config = dict(
    norm_eps=1e-05,
    tie_word_embeddings=False,
    init_std_down=0.0,
    beta1=0.9,
    lr_head=0.00744,
    schedule='wsd',
    final_lr_fraction=0.1,
)
Each number is 128 + 24 x the weight over the matrix's rms, rounded and kept within 0 to 255. Layers, rows and columns count from 0.

# layer 14 MLP up, 448x224, rms 0.0676, rows 398-418, columns 112-223
[[103 144 158  97 141 154 162  66 107 159 111 132 138  62 113 112 109 138 140 162 132 136  97  78 121 111 149 134 149  83 113 137 129 142 120 133 122  96 148 107 142 108 125  93 124 184 139 142 119 137 156 110 140 123 143  94 152 140 100 129 129  78 147 148  79 117 168 130 114  75 144 132 106 102 156 123 100 158 158 157 135 210 121  81  76 115 102 108 136 124 103 125 129 144 174  71 132  73 102 114 101 110 130  98 134 108 146 120 130 186 102 147]
 [103 130 169 109 120 145  71 169 117 143 126 156 142 129 143 118 145 148 167 110 160  99 161 141 155  75  98 146 153 156 141 139 134 106 183 133 117 145 136 144 122 125 165 163 130 118 157 222 140 145 105 134  82  92 125 111 159 104 172 123 168 129 112 100 135 173 145 144 150 116 112 137  94 128 124  82 120 121 110 206 111 140 140 109 120 117  92 110 143 144 149 115 102 117  68 158 152 116 138 125 122  83 140 134 165 163 141  91 102 165  94 133]
 [114 135 135  99 150 124 133 189 112 150 128 178 117 162 137 167 131 138  85 111 118 108 148 137 136 130 140 145 131  97 126 145 134 110 150  79 113 131 114 101 102 139 128 103 148 127  98 139 136 139 149 130 148 100 106 135 145 132 101 105 162 125 149  98 141 133 177 125 143 128 123 116 132 129 193 158 117 127 127 105 138  82 136 116 158 132 135 178 169  84 111 139 125 131 134 153 133 137 131 133 130 106 187 109 129 124  90 130 110 105 101  74]
 [125 122 153 137 113 111  94 129 118 126 157 141 152 150 128 126 114 118 132  80 135 174 195 112 165 117  98 124 140 169 156 149 126 105 102 134 120  73 121 138 118 168 146 143 138 118 124 136 108 108 121 107 116 119 105 113 142  82 128 123  78 194 104 139 119 116  98 132 116 103 116 136 169 120 126 172 105 116 161 166 126 116 148  72 108 142 112 143 144 113 144  84 101 121 116 132 100 126 135 136 103 120 139 111  59  87 151  74 137 110 127  82]
 [133 165 120 138 144 118 144 128 110 139 125  98 113 154 159 138 117 151 115 191 127 139 144 136 157  97 179 115  84  98 137 103 127 138 114 153 154  98 155 118 145 210  91 136 102 144 136 100  92 138 151 111  88 108 131 157 131 133 130 135 126 140 100 130 145 128 119 157 117 116  92 112 161 124 140 129 110 131  59 155 124  99 143 168 104 118 117 129 142  99 137 120 149  87 111 116 119 124  94 110 164 156 132 102 138 152 138 143 130 105 145 123]
 [112  93 114 120  96 153 127 154  93 108 118  91 100 153 107 146 117 122 110 176 120 147 120 106 105 126 125 164 171 118 112 129  58  86 134 135 130  92 119 138 130 153 117  97 128 143 148 128 167 171 145  78 117 127 145 137 137 132 102 129 150 100 119 137 112 139 152 117 129  99 106 134 126 166 202 147  93 144  99 127 202 121  98 152  99 131 142 147 125 142 152 107  99 146 168  84 107 181 173 117 150 124 161 106 124 135 108 146 150 127 127 144]
 [146 151 155  99 136 103 135 126 138 106  95 130 117 142 108  86 107 145 131 160 134 130 171 160 135  92 133 133 129  72  82 166 102 122 141 133 123  89 147 146 115 160 144 134 130  84 142 125 117 110 148 105 111 127 159 136 144 131  75 136 107 112 118 140 131 145 159 118 130 129 107 133 125 191 142 163 105 126  79 149 159 141 151 154 104 112 148 190 125 163 182 112 124 147 159 153  97 129 110 143 112 116 116 164 103 136 126 132 108 106 146 161]
 [151 155 134 152 139 150 163 104  99 123 118 136 107  94 112  79 177 111 169 110 164 131 152 125 120 124  61 152 149 145 116 123 107 130 124 139 223  66 134 167 121 166  65 167 132 155  95 130  82 160 113 132 164 151 133 186 189 153 107  96  85 127 128 119 165 114 167 119 115  94 135 125 165 110 153  72  99  99 129  86  91 135 107 154 129 161 123 166 110 123 129 143 122  85 125 138 139 113 125 170 117 148 131 122 105 119 118 137 147 121 109 129]
 [125 191 165 104 125 143 148 128 169 124 122 101 193  54 111 166 170 136  96 166 120 117 116 206 151 201 120 126 105 166 170 127 129  86 159  85 160 137 115 147 144 161 175  92 120 138 143 116 114 104 137 101 132 124 137 153 138 108 117 126 155 146 132 113 168 121 159  87 141 124 181 120 126 107 111 128 134  62  88 178 109 173 157 125 164 180 154 114 118 107 140 122 134  94 132 128 103 109 130 107  89 121  84 131 103  98 179  85 134 159 136 140]
 [150 151 133 135 142 100 130 132  85 136 144 105 167 172 139 108 131 155 126  97 144 134 143 160 167 137  98 146 160 157 162 116 104 148 159 114 128 125 150 150 121 157 136 104 110 123 102 147 131 147 129 186 144 130 117 120 150 124 143 130 123 144 141 146 131 109 143 181 112 122 138 155 118 106 111 170 178 115 122 176 155 141 135  71 165  89 114 146  99  95 122 143 109 144 157 153 160 142 135 140 105 127 105 170  96 110 120 138 170 134 140 141]
 [171 153 120 145 125 157 164 141  60 106 135 118 114 128 168 113 127 156 127 136 133  86 160 126 138 103 117 180 120 123 128 117 128 101 150  96 128 112  96 149 135 109 112 148  93 121 156 129 104 136 148 124 125 152 162 113 188 136  92 120 127  75 132 127  88 143  91 117 115 112 150 100 122 156 138  81 125 174 119 136 179 176 148 132 109 123 128 147 137 129  75 184 150 177 117  80  93 120 182 116  98 108 131 155  95 116  91 142 130 167 191 152]
 [111  75 102 146 129 145 128 174 130 108 119 121 107 170 121 128 151 142 139 122 105 160  89 131 122 157 121 177 128 140 152 167 164 137  60 102 134 107 148 105 163 128 153 118 150 137 129 140 169 149 141 130 109 136 100  99 147 121 104 152 149 130 123 140 137 128 141 124 155 157 101 139  99 115 145 148  89 139 125 160 111 131 151 106 146 118 130 125  76  80  89 178 134  83 148 129 155 137 141 122  68 189 145 157 154  75 165 124  86 139 130 109]
 [110 120 158 110  94 119 124 113 147 117 124 145 117 138 126 131  75  87 107 118 103 128 176 148 149 152 137  62 134 177 145 131 148 142 100 105 107 147 106 107 109 134 103 122 166 118 130 159  92 130  89 117 110 152 132 139 139  94 145  95 108 131 138  88 122 158 156 108 128 121 127 104 130  99 139 139  87 153 136  91 132 100 141 154 112 104 148  96  94  99 139 112 141 134 107 140 118 115 120 123 140 101 130 105 184 162 146 133 117 124 106 135]
 [141 128 118 140 133 102 132 108 146 135 103 123 163 119 125 156 158 139 114 139 166 122 117 146 109  95 118 165 133 152 128 159 136  91 103 113 108 138 136 101 117 119 129 128 145 181 111  86 108 131 151 101 116 148 147 124 113  99 116 107  91 118 122 151 150 143 160 149 135 108 151 111 144 130 134  86 120 122 153 120 100 148 113 141 129 164 121 173 147 102 189 129 121 157 129 116  96 149 117 131 183 120 123 106 126 139 124 120 125 122 135 127]
 [152 130 150 130 134 105 121  98 126 160 147 154  98 133 141 163 131 153 116 108 151 181 134 146 154  79 100 126  78 165 121 126 148 128  83 158 144 113 166 106 110 161 167 126 134 124 157  94 165  69  81 127  82 142 112 141 165 122 145 120 129 133 206 158 134 197 167 118  85 105 136  83 140 123 148 122 120 123 148 158  87 102 112 117 126 118 135 139 105 155 145 129 160 146  95 138 132 135 134 129 116 133 132 141 160  81 110 151 150  88 108 128]
 [160 197 122 138 143  94 146 150 121 113  91 114 146  86 144 134 144  95 103 163 143 139 137  84  80 126 158  77 140 148  98 149 130 129 100 125 134 136 119 134  87 104  60 168 151 152 110 107 110 160 137  88 126 150 110 120 115 115 148  81 125 131 121 131 142 113 148 114 117 121 128 132 138 106 122 119  74 168 164 113 119 106 159 171 144  87 101 150 162 131 103  99 134 114 149 161 108 158 138 148 136 110 127 115 160  98 165 149 137 122 121 127]
 [162 151 111 135 134 172 140 169 170 120 123 133 104 103 126 125 136 140  96 137 112 126 179 142  94 189 169 135 150 147 113 156 171 147 111 138 142 135 157  83 116 157 104 126  93 101 138  95 132  96 117 118  99 120 167 132 152 174 121 140 154 133 123 147  89 122 137  74 117 149 146  96 179 124 163 142 116 106  93 118 136 126 137 142 107 124 115 116 119 100 126 106 119  88 153 107 114 126 121 113  93 126 157 122 120 126 124 144 144 145  91 123]
 [147 151 102 136 139 130 101 145  85 103 155 115  71 135 142 129 105 119 148 108 146 132 127 138 130 134 113 165 135 101 123 108 114 129 156 143  84 152 133 129 145 133 115  69 150 135 121 143  91 169 172 122  99 159 110 124 152 142 152 143 134 148 123 145 117 139 148 119 121 149 118 132 129 139 105 117 127 124 122 145 123 172 111 134 130 123 130 137 178 130 143 122 141 126 130 142 135 117 113 130 136 106 130  92 154  94 173 120 109 134 112 140]
 [125 153 134 186 125 110 118 102 155  88 121 120 152  87 146 116 161 141 114 125 132 114 149 139 109 143 101 138 138 121 118 112 139 139 119  88  81 135 192 103 165 109 117 113 105 121 153  98 115 148 150 123 128  94 112 102 106 114  97 128 180 114 117 115 119 111 145 131 142 149 122 109  74 158 123 109 165 170  97 158 146 139 144 131 137 150 155 105 105  73  86 119 144 133 154 159 162 187 155  99 138 132 132 126 108 143  61 142 128 144 120 154]
 [103 151 150 132 162 121 147 141 113 145 166 100 131 130  98 150 132  93 118 114 133 129 116 143 113 141 134  99 133 105 138  91 136 116  96 125  93 126 110 125 130 175 156 113 128 113 159 142 104 124 111 163 133 160 153 138 121 137 137 118 138 123 129 162 127 107 113 106 139 160 123 123 132 111 147  98 176 102  90 146 170 115  95 113 143 157 140 142 106 155  91 108 105 137 127 133 124 107 125 131 164 140 152 127 137 111  99 179 168 108 135 116]
 [150 151  93 165 116 103 150 138 165 117 122 172 202 126 155 160 172 121 119 118  80 129 119 133 100  90 114 156 141  60 152 148 112 110 145 153 148 137 167 125 109  89 103  93 102 129 111 150 159 168  91 120 142 110 159 101 128  94 134 126 125 136 157 152 195 140 109 128 126 133 180 109 161 125 167 125 109 119 180 159 138  95 114 143 105 123 121 105 156  88 102 120 136 116 161  87 128 134 124  89 208 179 111 121 152 142 134 144  94 142 171 112]]
# layer 14 MLP down (transposed), 448x224, rms 0.0543, rows 398-418, columns 112-223
[[ 80 126 191  89 149 148 125 154 150 141 141 119  97 112 113  89 163 157 122 123 138 146 152 107 112 107 175 136  48 120 155  99 119 124 136 135  58 140 140  97 111 131 150 115 106 126 134 131 144 106 127  84 110 140 120 114 117  95 117 155 124  95 141 109 149  95 138 164 117 168  97 115 157 112 114 131  89 148 132 112 151 147 137 196  96 143 116 117 153 139 105 123 145  91 144 122 125  97 159 121 141 115 101  98 109 136 158 145 120 136 164 195]
 [127  83 110 128 138 135 133 124 105 163 152 154 179  78 125  98 163 116 110 113 108  80 174 113 145 123 158 150 120 114 125  68 159 118 178 138 137 123  93 144 155 122 118 126 104 116 122 161  75 169 120  94  80 128 156  71 123 120 113 101 113 109 133 138 141 146 134 149 162 118  84 112  94  74 110 122 128 109 146 149 149 117  87 140 111 130 164  88 106 147 142 171 100 132 111 155 145 152 139 120 124 154 194 154 164 135 143 135 135 169  93 105]
 [154 143 113 141  87 137 128 138 138 137 178 130 144 127 124 155  95 140 127 117 135 121 143 136 140 149 120 126 117 128 163 108 142 124 147 124 143 140 117 124 186 115 152 164 117 113 111 135 137 159 143 147 155 153 126  96 115 108 126 137  95 113 143 105 122 135 107 144 101 137 109  72 112 154 123 120 155 146 120 140 140 142 159 129  97 136 154 137 152 158 116 133 115 135 142 105 145 135 157 112 115 140 126 130 125 124 118 118 104 191 108 150]
 [122 122 132 134 116 114 125 125 148  92 143 155 154 171 176  76 111 158 114 161 105 105 129 123 155 150 142 133 114 104 114 161 128  92  96 132 121 124 129 167 138 132 172 155 105 142 141 150  78 115 150 155  95 143 119 116 105 156 144  83 148  73 110 111 166  82 139 128 137 136 126 138 148 160 156 139 111 121 108 125 102 142  85 184 110 112 116  99 135 132 100 156 174 100 126 112 104 147  92 108 122 133 113 128 127 126 151 156 173 135  85 119]
 [151  98 174 125 138  96 140 158 156 169 143  90  99  67 145 116 128 169 109 125 113 106 147 175 106 116 128 144 156 150 143 167 152  71 132 114 118 144 119 135 121 132 133 145 180 103 105 146 123 159 116  96 157 110 147  85 134 113 108 143 145 111 143 116 110 122 154 113 125 105 100 114 127 116 154 150 110 157 138 123  96 166 128 130 114  82 143 160 145 119 112 140 132 139 135 165 122 101 157 169 157 145 116 137  92 101 125 143 128 108 122 135]
 [ 96 154 181 141 117 165 124 147 154 154 140 137 205 146 129 100 142 122 118 105 111  87 142 147 118 104  91 153  76 119 155 110 149 137 137 134 162 124  98 119 128 164 101 108 126 112  94 106 170  99 140 109 135 137 152 104 149 125 152 128 150  93 107 129 145 158 134 120 125 107 128 106 111 105 150 121 125 148 117 113 129 151 131 123 112 128 145 135 129 129 113 159 116 136 101 120 131 173  86 109 133 148 116 106 122  94 139 104 113 124  98 144]
 [149 157 126 116 153 157 120 121 116 115  94 136 137 113 161  62 117 113 112 103 113 135 122 110 137  90 129 108 138 135  80  81 121 151 133 143 111 101  98 126  87 144 135 141 126 141 131 140  90 147 119 145 136 148 141 129 118  97 115 136  71 119 123 154 101 152 135 140 166  80 155 121 100 136 140 110  65  61 121 166 137  91 107 135 179 104 172 155 116 129 192 122 134 108 148 130 112 157 143 131 129 147 161 105 114 121 167 205 151  86 167 153]
 [108 151 114 114 136 121 171 140 142  85  95 159 163 126  89  83 157 134 130  78  98 124  96 147 169 138 139 194 152 113 154 131  78  83 172 116 122 163 105  97 128 121 118 153 128 127 141 154 161  98 130 131 110 114 147 214  61  78 193 152 158  90 143 160 110 133 122 111 136  99 109 116 148 114 144 149 126 111 106  91 152 132 138 104 126 133 164 109 153 148 155 125 117 146 124  96  82 130 105 142 164 100 118 138 125 125 181 138 118 181 130 150]
 [161 131 108 119  71 130 145 152 103 109 104 166 121 139 133 160 128 101 147 112 129 128 180 108 116 133 133 160 144 121  95 122 153 154 124 130 120  98 157  87 126 155 117 120  90 129 147  88  97 106 106 101 113 183 118 108 125 138 143 119 128 127 141 140 133 151 159 131 132 109 144 114  88 134 117 123 146 150 120 104  99 151 141 160  84  92  82 100 125 158  72 104 129 169 149 130  96 173 110 129 128 150 125 118 141 147 127 163 161 126 168 128]
 [ 91 170 137 134 126 148 102 116 114 155 134 124 110 144 129 106  91 126 184 149  87 112  94 115 123 132 134 150 131 129 145 117 130 112 121 110 104 125 141 126 110 151 102  97 125 133 133 128 126 134 109 114 130 109 105 105 124 135 117  90 132 122 101 112 113 111 140 110 144 123 143 111  85 129 125 125 125 125 166 134  88 142  86 139 125 165 146 117 120 154 107 119 121 100 133 157 135 170 136  83 103 135 133  59 110 163  92 134 122 123 137  74]
 [113 157 113 159 108  91 118  93 108 104 125 144 114 142 174 148 114 154 124 117 157 153 159 138 144 113  96 136 167 142 138 124 152 143 104 127 125 178 141 139 139 116 118 157 145 132 156 132 125 187 148 120 141 150 127 113 159 120 108 130 108 127 139 141  91 132 124 111  91 126 147 113  94 107 125 157 140 124 159 123 135 147 120 141 119 147 127 173 126 139  86 110 138 140 107  88 104  91 114 154  73  93 165 150 132 134 137 151 144 137 159 120]
 [154 126 161 122 140 170 124 113  95 110 159 103 127 132 129 100  93 112 152 167 142 187  70 122 150 169 141 141 164  99 137 150 137  70  77 118 121 142 119 154 146 174  96 102 138 105 138 124 100 113  90 140 135 144 122 113 134  93  93 167 148 134 126 149 131 106  66 114 102  83  81 109  93 126  88 130 183 154 166 123 156 136 116 144 111 145 124 150 150 139 142 148 177 171  88 121 163 146  72 111 172 124  97 132 153  93 148 119 133 125 105 188]
 [133  96 130 101 129 156 131 138 132 153  70  83 124  93 129 224 132 140  97 129 136 133 130 138 116 117 139 162 123 150  98 131  63 137 124 128 160 105 136 107 140 144 155 128 135 112 110 136 132 100 166 125 145 161 134 134 107 109 137 119 128 116 107 101 129 120 109 128 133 132 141 147 109 151 135 157 125 120 130  89 145 113 132 134 128 136 137 112 136 137 126 131 107 148 108 112 121 132 139  89 116 134 100 115 144 112  70 120 118 151 145 150]
 [166 112 103 170 146 118 140 126 142 101 108 141 106 113 148 124 116 107 114  95 163 132 136 145 147 154 124 123 152 174 145 103 109 135 137 153 121 143 158  90 123 121  85 123 131  95 123 107  99 131  61 109 193 104 156 102 123 118 115 121 133 109 131 139 115  96 101 132 102 149 116  85 154 151 170  99 112  97  89 113 155 122 169 113 133 121 108 122 124 130 148 129  93  77 108  78 108 101 155  98 139 137 139  80 142 165 184 105 113 105 147 138]
 [171  96 157 102 103  94 143 125  69  69 158 143 109 123 156 134 154 123 158  94 120 154 119 104 106 126 105 134 109  97  87 129 198 108 130 125 109 118 125 128 107 179 132 142 135 118 144 116  79  84 146 143 109 138 112 141 185 107 158 137 186 138 116 151 127 131 125 118 146 128 112 122 129 173 143 142 119 171 103 135 159 116  76 139 124 163 138 154 123 131 119 118 113 122 151 157 150 112 119 156 110 145 132 117 144 148 109 139 135 116 125 104]
 [138 128 133 125 140  63 145 125  98 124 129 109 136 149 106 119 106 115 144  96 158 141 128 137 162 149 124 119 106 159 110 131 103 139 124 117 130 167 131 118 148 155 119 113 110 167 123 118 123 150 126 149  99 103 152 108  89 144  95 160  80 163 122 145 113 108 183 148  84 141 131 153 189 129 120 143 161 113 130  61 162 148 149 108 131 147 148 150 145 116 112 139 133 139 136 185 152 117 133 143 166 118 115 139 152 120 124 117 144 153 102 131]
 [103 136 135 165 120 117 114 120 123 139 160 123 110 165 102 105 101 177 116 112 159 113 110 158 141 140 156 137 136 127 113 128 117 116 129 137  96  87 130 160 151 132 145 127  70 171 136 104 101 133  59 133 133 100 126 146 130 162  99 109 130 140 133 120 128 161 101 141 106 128 116 114  94 132 100 134 109 145 122 123 135 102 120 110 132 121 118 162 162  69 125 132 145 130 101 145 127 127 144 165 106 116 171 117 112 137 124 155 119 137 153 149]
 [129 108 104 141 118 155  96 127 160 142 138 151 105 132 110 141 132  99 144 176 155 133 114 130 133 149 108  95 109 118 122 112 148 127  84 126 117 106 154 121 228 133 129 130  99 158 107 121 133 125 136 119 117 157 126 107 117 127 137 123 113 153 124 107 136 149 160 127 106 107 128  85 113 124 128 101 117 158 100 114 134 125 105 126  99  95 107 112 129 142 123 128 159 106 104 138 116 130 137 150 123 145 157 128 128 158  78  77 122 177 163 148]
 [142 104 104 148 102 141  83 122 147  94  97  95  94 141 107 112 125 116 126 126 164 157  92 133 135 142 153 145 154  90 121 114  80 163 140 114 157 175 100 127 177  71 119 122 135 127 132  72 124 138 109 130 119 145 139 148 140 157 108  95 119 140 135 118 111 132 117  97 114 120 115 145  79 108 180 124 112 130 153  84 120 109 122 143 139 161 146 111 127 126 119 132 134 148 142 104 161 143 133 149 122 123 115 194  95 167 114 128 141 115 106 128]
 [141 124 166 149 158 134 140 114  68 157 177 102 132 128 133 151 127 110 153 111 153 118 139 127 119 152 140 177 147 138 149 143 148 123 142 117 116 128 148 120 150 124  78 125 120 122 114 151 122 122 115 106 110 102 116  86 160 111 113 105 135 167 140 161 104 170 125 122 145 161 142 115 126 141 110  96 112 119 101 160 150 136 113 151 143 123  99 120 145 118 130  93 146 152 115 122 160 117 150 181 133 107 165 130 112 129 133 125 105 117 156 142]
 [121 122 165  61 132 127 137 163 102 138 122 156  89 113 158 132 160 146 159 154  75  91 142 122 144 165 121 101 161 139 125 127 128 141 132 134 143 151 113 132 109 109 114 120 127 123 114  66 172 158 135 112 121 149 138 105 103 128 136 144 166 177 105 140 150 141 163 101 141 146 100 137 145 124 100  89 159  83 120 119 102 101 132 143 153 118 132 132 123 100 134 148 154 106 105  69  93 122 120 181 154 177 148 157 152 145 107 105 146 166 141 154]]
# layer 14 MLP gate, 448x224, rms 0.0665, rows 399-418, columns 112-223
[[139 132 193  95 181 155  99 111  96 139 125  85  90 152 162 151  80 113  83 129 111 141 128 139 105 164 177 132  84 133 108 143 131 170  80  99 103 101 118  89 141 128 172 122 127 102 136 125 109 106 119 129 140 134 110 139 128 101 150 178 117 153 137  84 106 139 149 132 132 139  98 125 127 124 125 115 135 149 172  95 111  98 107 137 131 123 149  87 116 172 130 103 126 182 147  89  98 146 125 190 141 133 126 105  98 109 133 179 149 141 115 157]
 [123 129 134 116 151 135  89 107 114 134 174 117 165 122 142 117 163 130 141 132 138 106 104 171 145 119 149 136 135 118 127 143 127 135 125 102 154 128 133 127 132 135  96 144 164 134 108 130 135 131 152 116 145 111 140  93 106 136  95 106 142 148 107 134 136 131 123 102 169 162 138 128 150 108 140 152 137 127  97 140 144 134 158 137 123 140 160 113 184 109 135 161 140 107 130 130 150 162 126  88 121  77 164 163 119 117 139 134  91 125 120 118]
 [154 127 134 136 168 104  85 118 105 111 151 128 103  95  85 183 125 130 142 134  89 104 132 138  91 167 108 151 148 154  96 139 159 152  69 127 139 173 108 173  91 107 118 155 136 119 155  81 155 139 112 139 129 134 124 170  94 129  77 118 128 122 118 121 138 104 128 132 161 135 158 154 161 116  99 136 150 114  83 123 108 122 131 145 178 174 132 128 119 155 105 151 113 109 154 127 156  95 176 149 144 101 152 131 139 113 103 119 121 103 127 146]
 [148 124 121 146 103 127 115 132 113 143 152 165 164 132 150 150 142 109 150  84 119 119  72 120  90 141 142 166 144 109 122 148 129 134 123 119 104 139 139 119 124 115 135  85 132 100  75 164 146 115 135 107 116  98 121 133 148 132 139 139 113 107 139 141 120 144 137 133 122 125 135 144 112  96 141 110 170 115 177 110 131 153 159 135 110 152 112 100 131 122 152 125 112 157 142 143  84 111 158 160 127 114 147 191 130 102 146 112 126 150 121 135]
 [128 155  99 118 134 148 128 125 103  98 126 112 110 159 129 104 135 106 153 137 150 115  88 109 101 142 145 158 140 130 145 119 111 109 126 132 123 146 136  99 135 135  99 115 138 176 149 108 135 129 179 122 105 125 143 121  98 125 136 101 115 108 105 144 108 153 127 111 143 104 119 182 141 127 150  99 132 132 119 114 146 138 135 104 115 199 123 152 131 155 165 130 114 108 156 103 162 147 155 120 165  94 131 138 145 149 133 162 138 142 138  78]
 [140 128 137 129 116 127 124  97 117 137 160 121 125 117 126 176  86  86 152 110 106 140 130 113 143 127 134 157 147 141 143 134 107 148 107 182 132 184  81 139 131 127 154  93 120 153 186  94 111 138 173 138 144 154 138  91 145 111 121 150 119 114 151  97  72 135 139 166 107 114 131  76 148  93 133 109 161 105 161 181 106 150 103 104 118 123 142 165 115 130 108 140 117 101 159  93 141 104 113 132 158 118 117 112 131 149  98 104 132 126 116 156]
 [ 99 102 115 137 136 178 154 131 118 126 135 135 154 115  94 182  98 126 134 142 149  99  86 132 179 123 166 127 122 117 135 129 122 138 155 165  96 202 157 122 149  90  98 122 135 135 185 113 161 106 141 127 162  97 145  78  92 115 118 158 179 120 123 125 133 129 108  89 173 165 102  85 126 165 126 176 144 102 179 146 116 132 168 152 134 144 136 155 148 121 123 125 151 122 127  98 138 162 162  92 127 155 100 187 119 113  96 146  98 127 144  72]
 [112 120 129 130 137 131  94 104 144 141 134 124 118 129 139 121 107 114 129 155 124 141 123 174 124 159 132 141 102 119 116 149 137 150 178 114 134 171 135 149 191 124 154 114 153 127 117  90 109 148 131  91 151 128 114  91  74 136 169  96 122 149 132 136 127  91 174 120 153 137 106 159 180 142 160 121 141 135 106 176  95 159 149 128 146 171  98 168 148 163 118 149 135  82 126 122 134 137 146 116 126 101 114 190 172  91 111 125 118 132 111 130]
 [119 152 113 148 120 145 125 121 157 120 118 142 103  95 152 114  89 180 141 145 119 122 150 132 136 150 112  93  82 112 124 160 137  82 107 138 160 128  53 124 172 127 137 108 108 149 144  98 106 124 147  52 143 169 130 135 138 120 130 166 108 105 109 105 130 161 122  67  87 156 121 133 136 157 139  96 102 133 120 129 157 118 115 129 146 156 143 104 160 121 149 144 138 146 104 138 147  97  82 165 164 112 111 127 149 169 140 117 120 135 147 109]
 [112 109 167  96 109  90  86 133  87 130 168  94  90 123 147 159 155 126 178 105 139 157 109 118 127 171 155 105 147 133 118  92  65 149 139 115 130 113 133 152 144 136 142 140 127 148 109 118 135 103 139 118  78 138 124 116 108  92 164 153 144 128 104 150 129 157 128 135 120 144 134 139  76 123  87 138 113 105 171 134 108 138  92  91 153 160 117 144 135 136 133  58 138 119 138 160  85 120 125 101 138 137 136 114  97  98 160 109 105  95  82 137]
 [110 172 207 123 132 142  82 115 140  91 106 170  69 146 127 109 108 110 133  81 157 125 141 113 133 163 139 162 100 141 103 121 113 147 182 119 141 190 132 123 148 141 102 147 107 177  79 175 122 166 121 132 156 130 132 123 122 119 125  99 149 103 140  92 138 117 136  93  88 106 133 155 127 153 111 132 154 124 155 143 124  74 125 122 131 136 143 129 160 135 151 138 115 117 114 130 139 140 174 150 157 140 107 120 149  91 133 158 122 108  97 131]
 [139 148 113 122 132 102 131 107 157 138 111  99 136  94 137 141  99 136 128  99 127 117 129 138  99  86 119 117 108 152 137 126  93 139 132 122  72 139 115 173 142 107 164 118 116 118 135 115 154 155 142 135 138 164 120 114 110 143 119 105 116 121  91  86 143 114 131 125 126  83 129 100  92 111 122 136 147 132 139  97  95 157 140 114 110 149 116 132 122 125 162 116 132 117 120 143 145 142 134 146 131 115 124 147 136 105 152 159 101 116 112 136]
 [126 117 165 129 137 113 155 129 133 142 147 113 116 155 143 130 144 146 143 122 124 107 129 141 104 158 124 170 131 152 117 155  92 152 120 126 126 100 176 101  78 133  93 151 126 125 130  91  77 147 130 121 113 149 125 101 125 104 117 121  82 110 130 157 134 127 131 129 129 100 165  88 115 126 150 134 107  92 211 138 131 126  63 133 130 144 166 170 158 100 172 118 160 161 106 122 132 123 126 113 175 116  65 102  91 119 152 127 141  98 111 145]
 [120 131 197 114 133 128 137 135 120 123 151 147 130  74 163 129  82 111 146 136 124 146 144 130 132 104 115 149 151 168 106 128 171 114  92 143 132 164 129 139  93 139 156 154 124 109 160 153 130 102  99 109  63 130 126 163 106 101 162 141  85 147 162 139  90 137 160  84 110 112 122 102 157 148 172 138 144 133 115 102 139 116 122 123 130 171 160 157 121 122 119  91 153 117 130 133 131 153 152 127 128 116 162 159 137  90 163 184 155 126 101 114]
 [128 117 109 101 110 101 116  93 105 116 119 170 169 129 146 120 146 137 146 117 146 170 163 120 109 137 124 131 153 151 123 140 111 104 120 131  99 166 150 176 132 147 151 135 162 116 127 128 107  95 128 146 130 148 159 156 145 109 133 153  80 111 130 151  87 142 162 117 138  91 130  80 135 104 170 132  94 120 169 132 134 138  94 124  96 203 121 138 107 122 107 176 102 125 123 121 136 106  96 126 129 142 103 122  97 155 104 127  95 126 159 124]
 [124 135  98 143 160 115  97 167 134  78 131 121 140  78 144 140 139 132 104 111 105 134 133 103 112 159 154 137 129 154 129 154 144 162 149 132 118 108 122 129 122 116 122 108 117  91 130 101 154 147 129 117  56  87 106 163 151 165 115 147 124 112 146 149  81 117 104 102 106 145 134  97 135 116 157 155 120 100 123 123 122 128 155 134 139 121 129 127 117  97 149 110 101 149 153  88 119 122 117 138 153 119 157 105 136 112 124 159 131 126  59 150]
 [122 146 117 126 113 126  89 131 105 128 137 127  89 121 146 129 104  92 125 126 137 135 143 152 135 127 136 138 163 121 127 111 118 145 180 140 107 144 140 143 152 141 102  92 172 165 158 119 100 168 173 108 103 164 151 112 139 151 147 148 132 166  99 124  88 131 161 131  82 138 137 127 120 127 120 142 121 107 125 145 114 167 129 113 119 141 115 137 153 165 140 129 135 113 128 145 118 114 112 139 125  91 121 124 123  93 152 125 105 137 121 152]
 [ 91 115 135  87 155 119 115 106 121 119 111 110 111 140 137 154 130 106 130 146 115 120 136 112 146 130 181 155 152 136 142 138 158 134 146 165 166 108  45 148 120 136 126 130 191 145  97 146 112 138 126 154 135 115 100 157  99 172 130 132 122  90 144 123 151 150 103  99 101 151 147 153 144  83 129 157 120  51 117 125  86 108 134 113 148 137 112 147 145 151 155  88 112  87  83 122 139 162 114 149 136 145  98 126 129  86 144 125 148 152 108 124]
 [ 93 150 148 159 123  83 118 112 137 132 136  65 136 131  59 145  87  80  94 126 132 112 111 153 121 136 174 120 144 151 157  95 144 121 109 132  62 123 115 133 118 114 124 123 157 173 130 122  95 140 141  95 134  94 145 109 112 121 132 103 157 122 110 100 129  94 104 102 135 179 117 141 101 135 104 110 128  97 103 140 164 124 120 107 132 158 155 136  96 150  91 104 140 138 111 140 116 122 139  91 160 167 158 139 151 119 130 193 132 121 140  87]
 [106 172 168  71 164 151  94 130  84  95 136  96  86 102 147 119  54 140 139 120  96 128 115 170 117 139 157 153 121 175 121 141 151 121 141  89 151 168 145  83 146 155 134 191 142  99 124 108 114 106 152 167 115 143 105 122 109 124 118  95 108 149  63 129 100  79  96 129 124 120  90 125 130  79 132 136 160 150 147 122 107 165 182  94 169 135 113 130 124 153 135 159 109 141 136  92 133  97 100 146 121 131 149  91  98  76 137  95 126  99 106 156]]